config = dict(
    n_head=3,
    rope_base=10000.0,
    bias='none',
    parallel_block=False,
    init_std_down=0.0,
)
Each number is 128 + 32 x the weight over the matrix's rms, rounded and kept within 0 to 255. Layers, rows and columns count from 0. Numbers have three digits each.

# layer 5 MLP gate, 448x192, rms 0.109, rows 0-281, columns 96-143
112118155156096116147103182150127145171108140119112126086124144082135205103177149113135149175149128153097112138136062134122124089152106140157057
087111197125132121139157182187146110187132147126113174129141161158103127143094112170147140136070105127108095103189215046133164131126098162183119
173123094144075117136160143128178101160086105199110159120173147160123122131093104090129096161170098181119132114183111133150080093170137167150140
102154153122151136147192138117153084106149109117080172160141180167141094105103122162148152158120202075127137135153142099117124135172146083115129
232159195094127115211112125132072118122053126109131145158074131051166174068163099151106155114125103046176140156122127137139135136114159124120152
093143116099137146127134067113160085098155127107112132132165121084138101136141144123069099172109161106118119159125131162111134045136201114176113
101127169129159174190160194204166148091141087145137077122125070070112129127070120117042134096140142064115110116107116112108146170136126147156087
097076146115172094132168082116150083149121134151163166153128152151174129170159158096122080082123085142080091217161092107095129143166159158134108
160160109089130121158178145146108103085137100108108163165158091103122160106090087201099079161153188156023116197160202129098111096144123161093196
167150105100064110147092095150182142119112074125106095018123098143131157125135146139106070137127135130156091109131131089103123061142172026083120
147125138116140074119164168144155138061067175102090153122145114169142152156150125074154181112130122106167154143093062137087148145101063118139151
107118133097161154138172137121114126131137126126157197072118134128127120132063132157063108156102125127175160163145158072193117057181103194147107
067135114154124159121118129067157116113105149111152126156123143114110141179186133155046113137118140139187165140098088159109144068142084087129159
117137080104172158131156163132109152154118150116081144124133165124170111095125104124125173103113135114167152118150081113071153151137125116150124
166154120132088184121136110114138110147096070147110152102075144159116132096120063166135132104091159165136138089129150049145136144143148102141101
126128130173143099065134125116111111112162117145098128112143091086176161136123167141120099159107140114183160089124127134132156149128065140137116
139102106106150107193160052094142103099141122158144080111164088128161102130134154162159134129159137103130083137126169091098142169103101130198109
145140130134173081136136158188141112135083131095189106092165152127085144131078116088074124173086123166133125076102089098108171144128051103119126
163130145093157126115134160058119067171143155124120101187159147083131109137132124105122109106115146131097129115104130119119100090102090165123143
124140174111231121165122107160079096082123083117080123131136154117121131134119099115072126118083154142066130212127164117162166150073074124123165
139105142108147148106186071169108114116201161145131125132145065213161148094121171128131132138096129143150116124158159131170133169111151091116155
127070151100158115181166099096075169156090146120109143128154093120156156126151153059082098130093177084060131165110152081097128159096152096148118
139155137135132088109173110159072099178154137169155081121151096169153098134155134129148109147126147145202096172137164089074167177108092157072135
178132087110136106121110193146128112123119097116183082175175195131123056141184131100103129177121147230152105136127147084126145131131088134170085
154139146121129133116154162136110170119180135168127102146110108085140122152125143080159150114112100100143113141141172126107138119170179137145150
114109170113160168148113125119142137136135095154172107086076148114162108164166168107156163152156110203157139151172129092089100079164106181151165
167182169093149169136199071129132170127094178108131154080147150142098156152172179119165129200155182147091102146091144100080168194118164123087118
091109126111106157111137113165144150100158125162177157178128139126067171152154141124051099088145124195077097148097127114076155095093133174151147
149131106164146126155067101062137085085103145103102124187122151154121116101106106094106117153065122046099088181128100129158112109145108156148162
131134084106152163148136118128072149055091174101123123133085142126140169122058066146094111139098097118102145122125130139136089135141151148135151
138162201147118107155109157179171097053119114042107130193135146094160143124166174130170135170160103087188103118085084149103113091195082103141128
101081128136132096177179163093109167158107092161106149115128092152153149123142173163126135153168049156168151112107049113113169096088125108120168
082148123142117104149127115121152092139128111136162147163154180140175134148123127134146128181114146115140121161075116088099124094036191090083162
131104067105163140124127061201159128194178101201136171151129197085167142182055186116122104094137124201059141116131065087166119152121132153095121
139055152158117106159101170131108118150138153202123145139112144138108128144094123154093102148177210135092071162171124108133103151102116110098058
100087174174124116177132133153159127134095104124131133168090139123124095118108178102139135161108130122081134120109128132124128120139102087165137
140099147127102113082117128126098128073047093141143148100068170168176107134100181100116149191117146121090121123129128104155168084079100141138078
120106132121128171145146162144104111171154153127107080153058124168134114163163123099087118187095071159111119113117105140132155174102095169118143
130081068143113134134109133136071107190203102091081134087112186142114145137158146045130115071090083170108096129120149091141129176026061102135136
121178111184098134123149167157134096111118107128104128124150155133147109088162112102115190134135164143091094118135134122115137146127118144145115
128192182157171116139108137105118091123137098200161127158148138164093077138141134066110119160095188152177102063067113112094118145142132165183137
193104090085162118143143064053095068143131120048155118158118140132124138180167184171114103140156125136107113135148112125147151167158147134141102
108109109098145126131144122156125099150096120179130139116181160106075132110137157144162136115108145088134106105090112117147072076163114090109110
212176159110103094196123142091085103115123084172146235109124110151091201143149118106121137163150157176141097133163135133158145110122155113155189
107163194155129159140210129144127082129128116113123118201129103154154162118125126137087059101130090185089134066182151107100126113162181103140120
130103167121126081122176137153145111152099131189150167164160106142156039118121136119148116117143077146137038167088133155146156123119212086101080
082131116126093118078140094147148194121144210120103189122169128098136093178114199212085098105102066191116121086173173155128102116158167190153179
093125136174167137134154129159105146110148072101140190147085146145124083141144087099170153071125150126117087136146147134165142107143166117129147
186142100092115065132097084129098126092107141202127150099119107087113141138157099145103108108083129169111094123194108136132123144093179092110145
118139154135139077090160169065122050099135081164095146136152182169093120121097134110085061123080197130112110129130123108165122093131133159142139
141150162079118142126177149174202114119098104168166143151116208118164160105085131087128108095107111174094139100159049187095141132085138094146121
094160144147191065238124098149110172108084159140113131214113098140087119184170153087138096120096084068126083126153102059131129141142086144085063
063153055166165133190178161104165102098193182108056112124099154120109088140139137183111123113073129188156143130120126143160083165172069128174134
187125161195093163178092107056147140160151057106129119109120192117108182129134119132109093088120107133123101139126153076133132068108153127138081
098158153124126179150189126085081143187162121207166139107157136092181133159160126161110169152141141132197130085172114111147192105118087185116156
116104078080172107144179068124163128185113143142156106100151099118124032131132162172108114126101144118081162171179201126097124184189177124144199
103123165136163104155111131149151104110162142096089132112135131188099157147188140141076153133174130130122130173143082162108154070181135090111141
111139116126169149141158180185107121113137146093105135143141126055118162182184165108092144120119182124135061136180162095127106084125125118089082
159113146119202100217139144113180125202121087129073109143118159125161122097086142093128143113110089070178143142180088101131142115109087137229112
148080095174124156127140113032092090154141080089114113050139080189177178185111091114113164143125087116136125137135116074125169143133180171110131
130100076097136116131147097169175111178111133167073169149135129122088119117118088095160149229090129159171150077122181112111115158147118086146117
094194147094121165124114149130128095128160126121136087082175142100152050076131115219168176153120074111144182085162162069086117069122136185096106
125142117157153130089178064164140090103090095170129118160156130213125138134099187113128157129122151116100149132086136162136176089115185141126165
118072141111127151049112118125191149143062130163133116136105175100122140092175146088104095104160136123141168073108130185067108178149130069133142
182122091163154097198125128151170192096168142159113098053111137128115141126125197081143137109094204142127113189121067067144220098180147184123138
119112070112152104142131129129153088166042104131123048161148154120137104138083043148099106164142118126150143102138147104108169115102180169147086
079090160110093180137141161132158134134111138136079189162159117126084164163077112076098131109178157117131128155144138122119172138049156170158167
091123124125144148132160168165131158096154146130162125176112129136155103080142209149159157171092156081187068157168089181128108188150126081161130
165139136115106125129152114097164154210124133145145143103139177116139143082082095136098120138039135119158207106073085113101157104133076164089102
082165174125195165170161137105191131176127173166067152164129141095149198111116149126126091172164097110159136117150183098135154114161059105122156
111094112104083126158184112110099105139097122159184119147068165133131077183142117102055136152146109130158158164070151095057103153109178126094167
093165181116116084126173143120116086159133121122099181084137076137096168096157186139144129179156131144122090126157107169148120075072166060117076
187073098126169186160154106098134098163148130101127173103164149111125160088154133115123141112124225082141190157170079152155137178143150130070117
140120142047125186192173170117134111104168104130125154158153123111152117074203097085121177154122111161057107171170164142151116160108105130130082
171171115100129123122125117110103142136153131151105091150161092188126139126082107067149102110123144133153145179093064055164112062144105099123123
068177150177139102215152159091136127186132136157145117129175159091160190134071123143147172161169128128059079197190098138186125122119137159160085
129155110129157116145109140142136134076152103175100183142052144127075123167147110084107091071155133147173088080072166116141172159153127125177123
170173136133155075086139123041099105146142163104104142116136155118146108122117091109170145118125122159107079105143151121139159160105139090115086
128198158107117088168115091159144121140110113086155110127145131048111145158166134101120131109093198105201139197133121089161178168141112165109137
134209115113102108139201110125127032154143126134116170109113098111165092151136131132076174121105070133099112125112070152040135140147119105142138
113146134142134125106134127145121058136166178154138106143126089099108130082097150134141118129146116145135101103100104142069114107181169084139148
089150109152139143144180126157081153173155138202105134116121157085092059145041131071148141124084146088126107141180094106124177111099095118103118
167169105073064099110105116105139157142103143151166143137179094169118189138120111098089057105122110092130085106149098139136159129157113053138120
114138139140086141170148157132115065121099143093115047157160167117109114170093068077131112120152180105147162118110165125125136200062078143149138
081154146148113111118149120102125110122134131142070146121183191141139157105145159102134119127118108171064174114101108133092139128095079130107099
078124175133142103179130098166110095154150168135134148140120152118145087133189094131085131187175169191192078108183126136114135145092188212134179
122109131085179120165154142091140127156077137161153221205127152128184163146173128171138088149150174102089163142133080123059125098126102089136167
175135158131117118162094093102168147123115091166179115146114189110117155175162076161097156087155119191150155101175096098129151142133149137172114
069182085196052140150103101101151103152126129142132132166124133099120123112131091190093155117099144184167135124104107101210159129121137127170129
163106192135040101094187162132102100093166138137078121118083154153107102115080122126128116127142192166078120137152155132151139165135111140115087
163186115126143217116151091095159174136186091141088156122159176064067173160102154172118111202131126155118146094169142151132149053137131091185207
128124151151124089082134071081102093146114139194110126157108142115124133188143133140140106110114170171101096103192101155094161176062124143086110
104106133113124111139208114124183145150158155051156156136097148108131129083103127134136106140073115052104179099113110192083145102132147158138163
186106163172117161206136090191114128156115065099128178099164128160189120144110168118119176125142140216140112114197119141106128125168205164114129
114124137154135114162136107097184102119108073090168080157150124121141167176127083125142130115096107142060163091135128115138105145091129154123176
097145120123176145205111123166095132113133120081073167125082117095136156086102106095080209128038105141142148126123159059227159154066075117151120
168122191153228206149137131163136157126118139074094160169175185148183159148106090079199191211127099111140161078160096081144191152155133126129200
098115139077094104126165155102162137133202101127098139064153077092124154110125199131110099125075123151099136115102109116071124083182146141117126
127174127159115085172188107136127136147141145117134143161091145134131091142136173119121118171137151154129088138149119130125142166142151117141103
117108135128152174148133162166082092115163162095112137145084138034161076193180168141115217180116090136136128125174165075152145134130139157192153
087134162131093135186130079168129143111191124127090104135152128173156123088088084158178093139082113095131135094082116175103100145135168096131152
088157120115098131131111066147091043192105133124155116107084159055115104180104129108099135225138152128171113113159120114112154131131075125125122
103099159158122111187082138168119137091087102167123113154142154119169121138140129082153105121108156121138098133127120136219119145139112155120162
132153121110110106128159106222127079127128100103146179120168113223153095155127117120159134107126105141178098156140134130085130120169151125164122
103125098098118114183143119133140139158101118203197110110167157101139086198161074166147136132184111135096134028164106162101110122131157139148148
130099102162184133116153105125162160164117121099115146203128126083091166129097179113088099132139160123120132092155179134114143129139155162049124
167102121084139102136146212083110151081117120127151091089059166083117118126100086145172097149137181118098136136091104115059163152233153166165175
146171169101125108103082151106141143136118145101103131110190140106113150171163072142147135104132118123063109130170108085162172123140114113255176
217102130126158093133079124136116097178078119170124190114128121125142153211102131120121147173109113164181127121142152143183157168116180120116102
172084165127134126165104096154098108149153126152122111070079123097146129156142106136165095178135153138130087110108116132153096143150139125115073
186156074119126135175151144109077136119155158122129100100180135103108121166142128157125129120146146158170159129101094153193221076104153091135127
125083094084155107161115102128166125104152147140076090082111168127137166080151111102108107093112110088140120109123147109121133153132143133094107
114143069164140110126117141064134144135180123075104142084105111181155105179133112186098104157133154145151174144159180112086154155169166105137145
118144189121141103158140096108126097170120151105130140142114074153148173156150150144165181106128136134040140111128141139107136115144147101129116
129117142110148141111162096129167133137126103109117141180106111135130149150123122129113089092102160115154144105126129108159120143128155141091177
121139165140161091141156103097159074176149087172093095132121099107130121124136191082155191133135090182104116154154077125067144131158108147153051
140185166114152152158116149166111086097125081092180167129070144177154157094092114146153141107091075127097146107123145096183134176138079098176165
122183145144134093170111132098114156140100121153112072148206099085151138155141125144108110093126181147212127151155143079145126126130139142086098
182131137121106160166087151121135162046159051137127077148170108126118102183094008114088065136119127143127045131121127089136141109132164139121058
141121186150146089176192135133121131098118082165114166120086104131117139152141115066103103192137112162122097114152139147088121103093131141087091
161151124107133181087161113099110129121115079135141106232108150065141148128145159098126158146154123155141123176118166119092154094086123161140142
110130149189176070120107189151108141191134138098085149154124124101136157159125114156126118102148106159119130119156171149103187127183131074119158
090085100161139061169103107089142144128178174173124105199146158126097141104100161152084157136099106156107154140146086115141081102130111116136096
124175129113106177194156112045157174163114155148092120125132129076178156146181114078096135156133102137094161182099158123130134140151153171097124
135124148069110113115168135111108103143108133148125116143077174174153152042125175143105147108081126142192160106110107132085214130122155099089122
106149152054139139197164102146141182128093074156106113157104090089101089174130132102072110118115114090119156124142107134114078097106099141137126
188096129122136143123134092101134121121110073126142154127137109115161133147084117102150112134120164177124133096052072103150126096135196122167183
142085109160149118123127140128139107067104105150206123151122121075099128153157163151080149122150184141133144129105158145144115168145135188040139
121098075099084133179155154176157143027168083136189126106079123124103148100163132140139092168102114104135161113099094087141086125114138078095209
105161167159140082141107141115117078146147092146154163090144165175136144128100121145120081090106140195091097200129191101128095114138109123171099
096167122109167098121162161137148153073145107106085102085183137092105131142119148061132093118100137112127109138108061131069168109122087090147249
078180203136092156120152131113119148149146137209191115161133123119105127111141103182157103102125126210101124111109106102111116139140113117106143
130142194122112120160114158164112132102177130198120130156112132158138189092133154108098115150140123154123145079118114104188127141155078083151076
115102170144174129130124073109156103098105139094100136154112146157123138074131130120078133108098085164130138127150148097154145098115107101107092
123173174108133111150180097084131118081120134124201096152171141124135089143126172087137152122111100062129130221139119160107190129127155148119136
109144135139159117141130126111091103161092123181107132142117144172189132075149130093115091099145079161141096161166107132062149087043162083103084
089141159041139104149167064107138057129084093141153141171112124110201119207102178094143171197032112042131142052084159093134122157125113168165088
144145119136114119149150103100133143159105053190132117098141116087155156091094107166082192141138114123119072105159139124123128125101066154163108
165120153138139057182120117119157118151122075119113071098151094135124131140192185166098104175114115157114138175069085128098081167141122205107119
068134125135155163120141149121146161082163136141130157117054110086116147135155120115127052121085136193090084166125124144141143117168096145083102
162041111111149122118146111085084097134173148134106152147160130105121059116168099128112072146107101095188117167123087150108104119119140102155140
139153112076186118134096140100123139099150142146095101158107177132153178067104156124121126127108134156138151133120089150085084130106102148073127
135146159128147087070104169140164103107142097081083130101123125142144134080142114090113086117130161139107077167159118118115157185101137145130150
078125129128159125164125074157153099132141114206134154114145115138124100131161153110117142147132079087126105108177173120077139102138143110189130
180119101184090176161066166088159105120127130077120101153145112141142125100130125129124145141150141138091140138155180084090131093112091164089101
135158102173156141152140125166099185118087077094180171131132147125125112180161123138108155199051107130137160135088148135093161151141101156174130
124092154112119165102157120136131130167164171157101135140089075067131078111139102171156140162112108121097125108121120102074126106155110167114196
096117092141111134170131100157113114122094173142094175201124171142128166180052176111149129119140168137077124163093113169119157159153241123166137
150138123206103147147131093118170125140145146177175109058151131105106176133144117129134141186188172153128138183160168114192155070095182108115124
122126159117179148144147148140055174171178152114144147161108169128091126171133120109143134098164153132122132088101103113159124096155065141102123
111152141150101101137156134130158100098155126132090134118133116104138118139195078160191149083115163135066101093121189107147137106167142163167146
166121110118147156090106122117114139128186148199119149135086138097178124137113145112119110152092056149104114108088148123062188116089129100114133
109110145103140178163133145177086111169059169137144105144145107117190148122132163162152081211188097125137166140114117139127121121098125178083167
138139146123099152067111103143119122119139131159170135129123110117124108120042114141092138141110099083103127138133109142121170140086157158106108
154172132214144088174204111088086123130104091141122112160157126110161081104173109167031063152133168138143131099135162116108111156152101066128142
121098159144115112093159159100097128170114106109142131166116142122203142119149121154080180177177117122069115106101139123147174107106125121091113
157119188195132135207160117137156115167082175191058152117090083138141122098135103081093138145156106096080092095139110138116089114128145114121109
097182104155122172126122146149092184130178140091135157128105117137149161146079176169133140150098141164065157119107091141137167136149103112158150
146188144165115118204162094089141115140077165112167093089077072199124213100099133107113090134138118133159126162130185158104099121121093150127128
148146152137129097122190139095177122136109127179117111036067147164135129090179143121137087072155111136067118096139105109076128152123127144144123
124164095125137099110213155152205073131106156122175110116147116121120060143084118105105078181172204102112073140104134183129115118113145146138139
119127109111142166168151114105045050093169166063119161083132168092105176120129117136062121137156134167131099097118155143120121107095155163148102
165107116076148137146151163144122082145150113119092121114098162063131100113086135137136092134107105165180173093119147121123102118111073102106154
151101147096117086108114102147167151120032108112099103148140138145120067156068088149169119059053089104167159139144144128062186092098154106182154
153134190118094110150160111116135100155126124154142085118195122146113108125163156120095127132182145150101151141126111128088169092132154163120159
126148106136090118171144168107137142043080116154120143135165170166095100131138130136110090134104125139148065172155118105113106142132134134116137
099154125091088131200119137112175074080121097131105090139082144108125153158098090095145152218111117065110172147116150057154115105110155151106138
181141122170122096151142153145157143064146090076126151197106153102119156181112138126162141103107084120220150176132159139175179172124117090158150
153119137139128111168107148175168134146097078126172112192076127077128082151139190130173133102133127186098149136123190147173105140080083119136178
146126105121128069142158148124098049175034143140161144089162107124127126120072204098151116149087144162090109155091127110137166118135155173083134
198133126072116117168146189093093142085149161101097109070105129092035156105134133112109151091156124112143119140155144166139140164106156113139064
124128159114205188157209148100115088139153120153118146127073054165120117162214156126069156143120110133169060148101159182096120069167137107076099
084102110116115105170116106109119101156176068164121120136155164115134129153107120119087108099084145191128112139109112178121152057103136112111082
133160162152179169149123183154142118145137104099102106150107216135180156143101123125106150141119146170121092144164148171146090158200152128119073
130144142187140136098154160146119096134172120145088093140131128151152099150106107095131147086106119129084146172138138134128138112148126109141145
112160105139111151180204109077140080152157073141118163117146152127095140104125114090108083153163181105107103092153105188168127158101114158101136
116163177145178111103086138110119171174133105092122118174081183194142129166079128152137103202066096120098103114125116084131134140100181190094177
125112176138143124073098119191135082134114067128088163133135166154082105194114095173148179118083092203104168110102129132128161151181122131083198
136142109169143158156174097138088135095117128151095158158152163153150052158137088161067156169110129092146098169147095104111145167124143138143151
124145120155125151126125151130145064111116092144061127186142160128101121135118104144153144139158194145177129111169124096109115146139166149153171
197114127123164143139141116156140139122112134111130108077102144101115170140150206102083077082089065093099091102140168114097173146066165142139152
143144175118179098103171145125102071130154152088127125081158123118141126196093115060146089097136169177131092159144132129133066110092156136106102
199117137184185143144158143156162121150108083133086123108112114133132191142083103139145105134165116084147157157094095084137133064136100093124091
102143164098121126167158127084110118127080145177067122109199130163128105146159134063080129177127111093123116127074103150074181150144110123118151
095147120081129174101153113133110102119148128151122152123131121101108165185101131173078141073076189087142117156181087149074144070167158108103132
133128090153165103133125161090170165136070134151097101081188146087116123105132095181103108130104058158161151101219124131111154133069113167145119
085139105150120121099105116149070140197193073151166135088127084134125191170155138108133115114140145171123088106168155136129084225112100123163150
141139119174103126173206125135127150173107124114157126120124159161187150091086123109197165139080218115110128181195140132090138179174117147166205
131085121145124142180128163198123147159100142161093144131157080166074146107114137090100109205106146099127132161156117133153146105138131099145106
076138163111141110140124097105127034104117094121052074063169121185099113111138118092124152162095181106060125185151141109126117113171100132101065
136077120084175125183149103142145153222133151112097158077141159136113121113151141154117165164087096155064120117091117121096153157079096087139090
126084150140127144101124127157130119157074090134124094150090108138088141075166128141184103114148129160142156146118178126141168180051117151129111
162164097157062061139139145120104117158101099152140154115123119157123150104116096098115143156116098144045062129160100137093144170193089144150085
093151137134127079118118049123096125184057133140156130153160171186118164164147143108108167146096106151161099126181156134052132168153145109136161
135123102131125175128133101147139131147114097174154095167162180134155102156079132140158106128091211113140080076068156152125118137101101014149114
101124118148146123152180106138138096159135143139139091161120156142113126217179192060147123092107123134117184145182094112072104186087087101161195
131139160128143105149180167095162098125155118180110166153124119111141166184169158092106127157106100109172127118087153134102109120196083135154191
156182152098116144156123110122096163115164105175174135112136172109186157166118150123130112108166118184110106134122047061123166176123084188132113
098139079103123158129138084158150170109186078225161136145089188164119115089140065182170131137119090112182154098133181179102135096185140149207131
123141150108140143144117126144147202096070148159147148112113173147068101139158088141152188080086145121157124120133130140153141104081152107145141
123197102056182086164145122171146133110120085100110189111171127141163124144136094083102138140100079157087123147040089131108086069122094147116153
075155136171141168141161116143098144123091085132062148137142131173179113139141105122093196116162089097146096103119157105140103068109110140143140
083165118153157096129101154094090100159160145177094135167126158110122106144048110123092152145136079142135128092137105121124110138091132127034165
177202112155096110098225120149136113151161146112073115168125162112106113110115139144160115168144197111134169179148124081169161120118174130067184
128115138094127129126163060159107170088173116174132113172112072187071097097135124116169084142159129135146154126169150123122164119151144220187047
160147104129121104102145141103136106149148180169210096182160118107137110136131106101175092153120108074173128122160113166147195142157122074163103
165097139152117134114157113133153158092117081127121197207117115151156159208105125175110160162095145119115185105157117182115113094109123160117078
185118126168131098138064142117077147129047136142135148123093129130093127150135104070118154134159100116143117098077114173090087097120126161167131
135087153144119141141168161158065140134138135137136167203170155141116143109059146132084136156136104077156097105139122134148145113108060159138102
144096155151053141162146055101202143183147181133118149149142143125118168054102106176102147103173160130123134111145138081105098154149160180093188
111165094082152162141149160125120111128157093138122134134167150088129172114084132040108134059131089134120072203179109164128182099144101096193117
120167128129201112096082156138176128096118157168185111179168111170125132141152135136133082123139072193111148120152187088137190163164149110116107
148138171074141153119145117167116118105086166137147153167112116132106147098151120126065092104100159184082177138191131070151122105093105158107154
141151112132122100125150102107061132151153146174137090080177103139159186112157081152116084108136124080146177176130110117127127184145143177080141
142158165119126108139127112099144103104131137152149095127133175130120128121157129105104117162103142082143133110076106061125151116109132121117144
144126059168158162132126156065148115132091093178103110116136198136133170097079145099071173126115174146056081131173159143106215096105094118143140
161112096149173135098145111147062150140106150182118193128138104085146129153158114156134158149147142074165128070089182135085133119102126143151127
180192177129159098105087118060056128138096147087144132086099141130121113143115088081125148150056120158132106110130099157100135135132096119132134
141125159142089076083148057077157143131162153166160126124080168105132161062135139108101122140072121184117108122111094145103148100139117097177120
123143137133090134192107137133064154109131137123160035171111148157129127092114086108111093141117127125145069145101162109104132104126046122150106
131109178056133139185171158125126125110125118104106072162143114124140095166143086094154079142113122178146167129118204102139105134083119138136158
116163151136130137107150151130148152174124127102092138116161099154127165095134139152158119072129152161148115136123134105172120103109125170095150
083191129134065105200175165115138133173148144150051179123104152116086176117073068122158138158160110148158116106139138098127154164080137143150109
118087094155168140147217148118120139096110171103069067112113120104118140103112151138112087154104094130101143198183156087119174096103125049143069
162156186098125083126188170185070099113129105132097106196104177089132135166164108115118137112165093150152109124172126152142193122146152150090130
174204100117176128109233134085135090147117148124097119138064132165166101178090082062147078131113074152093154098130113115067205104143146109166096
174132154097101163160107096115165170155109175139140095099105128120140112116138103130133153069083183154134096113136172145144154106131158113141122
079154119127151112154129155102124117150142165183164195161199129073111085195105157090162165145105129145173150080122131180099134108118115145107193
197125122142165159153091158108166113137122114123138114152156138065119136102144095159087077140139093184147105097169176114147165121110102133088158
145144162115200140112164098112166121127157152123168150160123121118157126187143121162067072104117149146117135160114111111171184091096167140111119
150109112111098102078145096149131078102104128092129114137164169139161113147103112131155137173126184142097093140131162151144152154123101056177131
084134113116127142134135175145157106136085129154099132185126137135121113109143132166192158128115127092151154071144141085066133159147125148098167
108116133107155136138112149191155153168145131110164150156101134102108161147103148098157126115129140132105089085085164117136105112160116091140178
133150141131129082167137086105201176125086114134092088138115098167179143145103054146127124108099062099134153158152154095122159093165112134114116
142157163173091095127079077170119090179108160170111125193170119168166103148120147090182163143067140140105137151106192125127095121086140123175124
153070145143149151136139133093074109180160173112146132127160101156149094152135086135161103115145163110158142139122122171117108096171148158131093
112182126122097117102154205128097112141068125152133104103097110083099147150137149094146106176156120132135135128196094127148139144149111056161043
093180139135082145117118151125137162105092076161104093149148140127157148132144140131128074181154127146090102142164100094132146122145162104106058
139087162102124116146170127121153122116163097103088158172189155137150130117142158085119127103107101138119107171109104083127123161107187111085113
079115110126179094101086153122095050149063152106123130085072089210040116199094172072084162195140168127110083174141157105169145126130087120160147
054104155184115090139160062147122067119086107144084151103125120120119198122121168195172198131128205152132124103097155094098180085175122115137106
101102136092190122102128141094136126100116126154092134121119183156158128119109157060103137136111137151128125082143099075119107091152123129124073
096173096130123129175163076145127035116207099088136085094139123156147132094073162142136118125147143112157142136087154081127147165061202071159123
123145123095100088133136134112175123132077148084149120099115099099169134159110124146163084102159084140160092107160102171146106102145151123111174
109127081116109107174110106106146105115130129096186083102089135115099154072155166162142126115125123130125107127087068095145152200063126109078111
136121129104146061197158111115053115105107141155132129136129158114104124131114153140156145153093120148156143099098165110120101126067135114151104
128153147173135101116123133114143129079133136167122197178136102127120163147126145110148069182096179134087064159066092144180163069135113150120106
069101131134122118141157136086165137153115060098141166188147155096096060157144160108134166164082130102113121087205138157128086148071099135124082
159087139111108108114199108140153110155159162153105121101191131096132136153143142133119122128111104156117127163092087129140109138082137096128067
170175161158122109172118188108108112122103101125162149100180159143136177135149098127129160179109098098199139137060072114091099152125143144120153
150161129088168088145117060170136191105103151152168092099186091132128191146153116123161104121093140176160119122193143126120146138108125132146079
149130199115161156132150068162103162081159165137102141094156141134155158126100144159150107208091129141088110145172125087098171134137096149122120
079105158144095144188150094167137145118163184168153148164127094101180145070158205119098116099155153134129164050105152102152132168161189154084077
159131158110077098134093151170121089119131123137115119135162153144125159160125137144074138091104109150118082097080218110128089108125132076190150
121204112137159164164180146188128160153142066215148134088132149106147168071157128068119102196072108147127150150145098150117104133101134113112122
137145137111056108151141144131141092128135146170157118113126138065185130143120133161128111067139094110144111123165124159166110190103118169161112
154088183126144163229170132136092155076084110181135128144095142055065127168108129095127117125135174125174098131083133093111133088125128129107144
165096184110123155126109146078068119074121126115110172187123116060163103135186168121147106206105138084117119130156153123097089142133129200116136
098153165157120132165135143146066133178118130113074131143174173131138143128183117206066118195151168180091150109159161093147147139128120119208150
132162131081118112149151164114113139131157187187111156126084248088077095165122105183174135178106142119166095114076143118088118153159131114190127
163092159136178098084077125082166086094139121120109123140137138108164090046151157129127112100084170081135149166098085158087150150125106144146159
083158135108131011179168159126143093182089136131109099113123173144128159114108146091131098144159160142068178129150129157099061089077160171150141
104136114136178177153135129110132137130104159225075167142123172144155117124119184127139148166102114121106142136086097077080148139152085200165141
138131156169122088129175175118120107130118169200107047139134136150134086155119110115157179123110088113139153110127093126151127080151129129115104
155138099088135125129152147128126117109124112065147139131142159161094155119137113120137163140112131151146063123215155086130120106134184102145111
140115136117161128145166128189148095117111079193131178188069111106105172132088133167157150159066133181132122153120116181101110149124115071091080
129142129187173093107125102123122098157185168178114102123111144176097154133111111077066080108118150087131133155116127070117152117181095111157143
096131110120119059198119126128066149148105135068079196131138177082133146130102109158163137140109074186097157104085085099166092172088105147112084
088130068111142216140190114131078119182115108170191185103174101140143167088153111184115175129129170140142109108156116163112137130170093163145148
119149173140127108144140127141064118100120107126156131078136126106123108177104144176094143130130180101120134155117145143162183143137108106152122
149129204127153166133141099144087093086142127164085099073111087154157140134150125123134131081091178101187081109155133118115162170198125147138114
148137129123112132111065138199119144080094123154144193144083155162107113112106108110093124171165116098173113187131163112155097169121120124096139
119109150105137131127086112107144137121127126159120143178163126066110142171123121087121108095134081094117077139142106124133097106124153142150141
137124111095118162166229081100165183118136106162145192128090144199128125112156141154101131129134122101080140093064194086159133101130140154099058
165144170143110140139156135126118143125123148123148102166084104168108175133107092101156132132181162133153151100123138107105213107081177147092137
150170145128166148197208170157126111097149137139153168074126113157093089088138136169166140144132124112131099112179131135136170121116092126157079
144158118139134116179175116138142088100153165158141214161099111105114102106078119168084130137169125130059084156103159087113126228192109143157139
121169064151127135142133124096160097192077136163121113098107151150074184146116139175131089120143200111129151147086103118156120155138125128106157
136179098147157069090135157014129139133179096184111119130133160162153131117103120104093100102067086119146060089163228080130157149139163196158115
134171149100177095129135097078153139147094139138153102125169155107149208104064107151142158233167171111123112123167189137169139096131113129165095
176093148127109136164169118102126015083152132105117164066072118107120120150119185115118191109153190140186167108208151191139088135130096138147091
104107105185135137203168164130087073165077128115116190092130175136150137163059143113098129202044132198133136085159132110092100093164164102118161